Each number is 500 + 40 x the weight over its row's rms, rounded and kept within 0 to 999. Layers, rows and columns count from 0. Numbers have three digits each. The size before them is the row's rms in percent of the matrix's.

# layer 2 MLP down (transposed), 1536x384, rms 0.11, rows 439-448, columns 0-95
104:513457422448567506413484489480503527488422555459498451500456573447568443444458546511503487508416450525470476481452532569455533567570433556520445470430431478477488561560472496418503513543518515463511518539524536457491585509562554458537526464517470530469525431429524515419479487490472478470
105:517526455405569504499479561513497443518451505557497476505489474485539574517447448411504514492484559484404459529565454547583496573426531512579540502516488563454510508476517412451452466493478496537516431529515565576543540501495500565526413479560449461531515535548501502528424511466556528490
095:477479530490503463441508428511574557508467533468542452485567504521485459440518474511447552531491524491542569449519533506496457491474448527403439445585500477458507504598449534523485497525533429429500473514538561467454544560577475482449476510516486516465460512430513548532501538480463480573
096:492528583563443511440465452486544431499548501540499512559568557508495526509480428554491579511503550525522480481473510586500492501532495523482519512440508505478478507561525551444476427507458440462510493509537544555547482575483566503542474548540472548458437586557503538516521533480525505465
100:448472452534492495500491540577523488509432505575478496485562516531554558490563431473462515435442459498403491489553483532477526407522500503491545515478498484488466515497459514441494503550484464526440500496546454538453550522488470494473500471493506532501541530518479458524527533505503545524
096:461453524497530463447484413472539408513534425528530490493553442488476474453505501426442557489513469572546525513461443517483412492513494479517471564535467545489526551541473500511491476525546502448534492491537514462559501569570473506510448464463484522527490405504535548475561549550511548528
105:435466516503510553501506542505502481485481534500424529481431467559570539558457491522520466541496516411476511490551488479482490532571497485518526518523451472455435512505452491533484471418499516519547508470555546480551475489520522555490455514413506439442454458466507534481533479519582502523
099:510557445524503415459521521539638441458485528473528486479527590485459501423503470469543480514502500513485521548535499445538589518435490419526551467540501468524490513507558490511511526502467538464521580361445431534553487527508498470474477499553510497495450494526577561456568534496455469480
107:483466444484510487498546535559490456452392509487428497442493519561487507545445539440461493486475562497475502527505525483534512471511547567518514492509535552505466499418518485499438484440494524505538588482533457558439495434473466528544563519536482440505494385434502513540489458491531563520
110:534490546516483540519447476508519534505514547502531458419424505471537515533454514447422528521519484569532531512495504537447469559482476572515582490469525535493581492492474489558594477499500437517537554499551533505506515507490456524456435446489449507517531508535421496506509498561540486609
# layer 2 MLP gate, 1536x384, rms 0.118, rows 440-449, columns 0-95
101:440505525482469461513512488442553512527452456476584494491436474536526438530521561520504541459500541500488477486624525517526513544511490551532451533532507474465573551504551546574505438508471507427558462502491477484503547524476530551510443532470478456495534517490509456498498547541454539534
103:489491462528497420492534464476539516448537517463537528523539481552485510417539481529471506516462511454497483464492463478453439525497508469460525487557517541519442477477547398581524516543490464526563403518484628495463527536541417475425494511523546562401521500534519504500549543503461483507
093:494504544551479548393481445457489487522554513508410544563551532523463481527454477513481532545491512519462514499491522526449477510501497503515486489504522453490510521572516540408453384517529419459469523467505513489588520569480512481504532551491535515482446521523448489501494531437486489527
110:447444543550496460502490580554506461484498477564541455494533553493507569487432446471514490456520513409446488547589468472554546464562506489478532534429479480516470482473448485455485533483463489454491454462418525508453533557479407456465443538508472521543508513429530420517554526515456503511
092:506479483525588501487456515536548510564522497582562535528502553514508499534474501487556524471415527494495474502545521531517489547491462517495487477490468491481387475473480521580469477469573522519534526504498579491531448523525496490515448496508469514543512524551560536483508529544502487545
105:534534469453524482492537470420478552538516502569513489495535591423470466434533575492421525443545439529551491508495568449458475462421456455451436500524446554481557549462608522411481455537519568484430548497470504517501494466511485446498528444580498459607447518523472555546473476496468515503
099:467569455509406426465452468520577456459465496419474504454534544500495548502476449472515559524531456485476537500491518515583554535505460456530536482581441419442456500494533503440607547482465491454526533488454476489544525569496454540499501506580575514499505556541504495559487569495457466488
105:541570566470480523509505426491505506551568444478505454524475531462454537502456490587472466492505439502497517470464483491452528514574483460471501547509444483520508563475488565488504533530564526488539532502486562563576509539491531516484588507530583488583466570442531501513519559489479446546
116:459472405519530532477458521497485478488538431441563480520472482505445546518475523463546517440499488557535489570506526551470505449522544491528428489538507494483494504508489528479569460454473491506566463525556508440494527440523543535455522454469533516470545521512535493511564603515528444515
101:462487475529562577533503395441413533439494550485479482482520469452525479508455487500554478443494443539433513475512527490509541517541495506495499470518503471460414459487538465555525551505556481604492567480479492461520523479474496509500492504525486443511458498539513487594510486501504451486
# layer 2 MLP up, 1536x384, rms 0.125, rows 440-448, columns 0-95
105:522465542568482500496527378507508501499513486433508506463475543548428467508523573546494502526528505514561518475482591512410550451527468526452491454474465472496437467537469565546513446502535508483479518498511469458487459507490502470534528556447572491509494506439503421472578501514470471460
100:535493547518478563477521526548460459501473462498478455476475536456519497601504504439497489502538489511514502542499538525527541498497472540582465502458508483514521508506479566426466483458527516464428549503479408494575478490441569510576517489525441438604480529491476462487422443525517519506
086:493451498446481458592549506522533520435431482490580486472445446471531525453563533481549455458498474462552506513516506456568516507499539519461503475516448521505502464437479442564568573494462552545523503513500450503405479428520480495484461470496457489549571463445531503533500483518498532508
115:525614513483513487464500506463490567530546510412533522524490532463467424496553581545510504596474488544594526456443516463481510544422454539538435537511524531520494516484527486578529462499547508571526528499560504493497476495545534534502546518500546526518528459549567533460473487500425471479
101:566576458506530528570501557520482556470512572495486583500461522533542596528546483541529487525455572437472474411511534574491563515533500511466535499484514447516458487548481508530460519491424531573480522511438483579435516414423538518503531544471564516427504592509448446506440535473539480487
101:523537528477530513542487405484525445542526475539473432431560447458402492436504542543409500538488440598503496546457528528437537475501497552534478475545528509548486478529485487473445482493522525505518513535437502525457529531463508447512559486458501537571515508563508548467440427452499536472
094:521452540474579570551549528488457569534505492542527520510475425500522447499513546524474462468473537528530443519524471465409455474497495554446451515448541594549537554500490517529414450533561519539474462521539500515444469451526537458477497517412392505532512436498461467447531454489506504486
106:565571508538480527468463437463511536548589477520570428519498469501535537446514461585539487546445454525498493504505491509452483570453517484538481497542474486518521532575454502448574530518519482514486419513466511472554524547471546474447443519494525514461571554521530489493532520489538386510
117:520572577424475443476602475529501492517505608593499499556479524497494476536543471513528469552497515457504492424513443415492508523486470502482556565478496493493514460479511432481468465527486517443450570489416455525466455579479437376547493533482470461566464462461452447518396433489440495480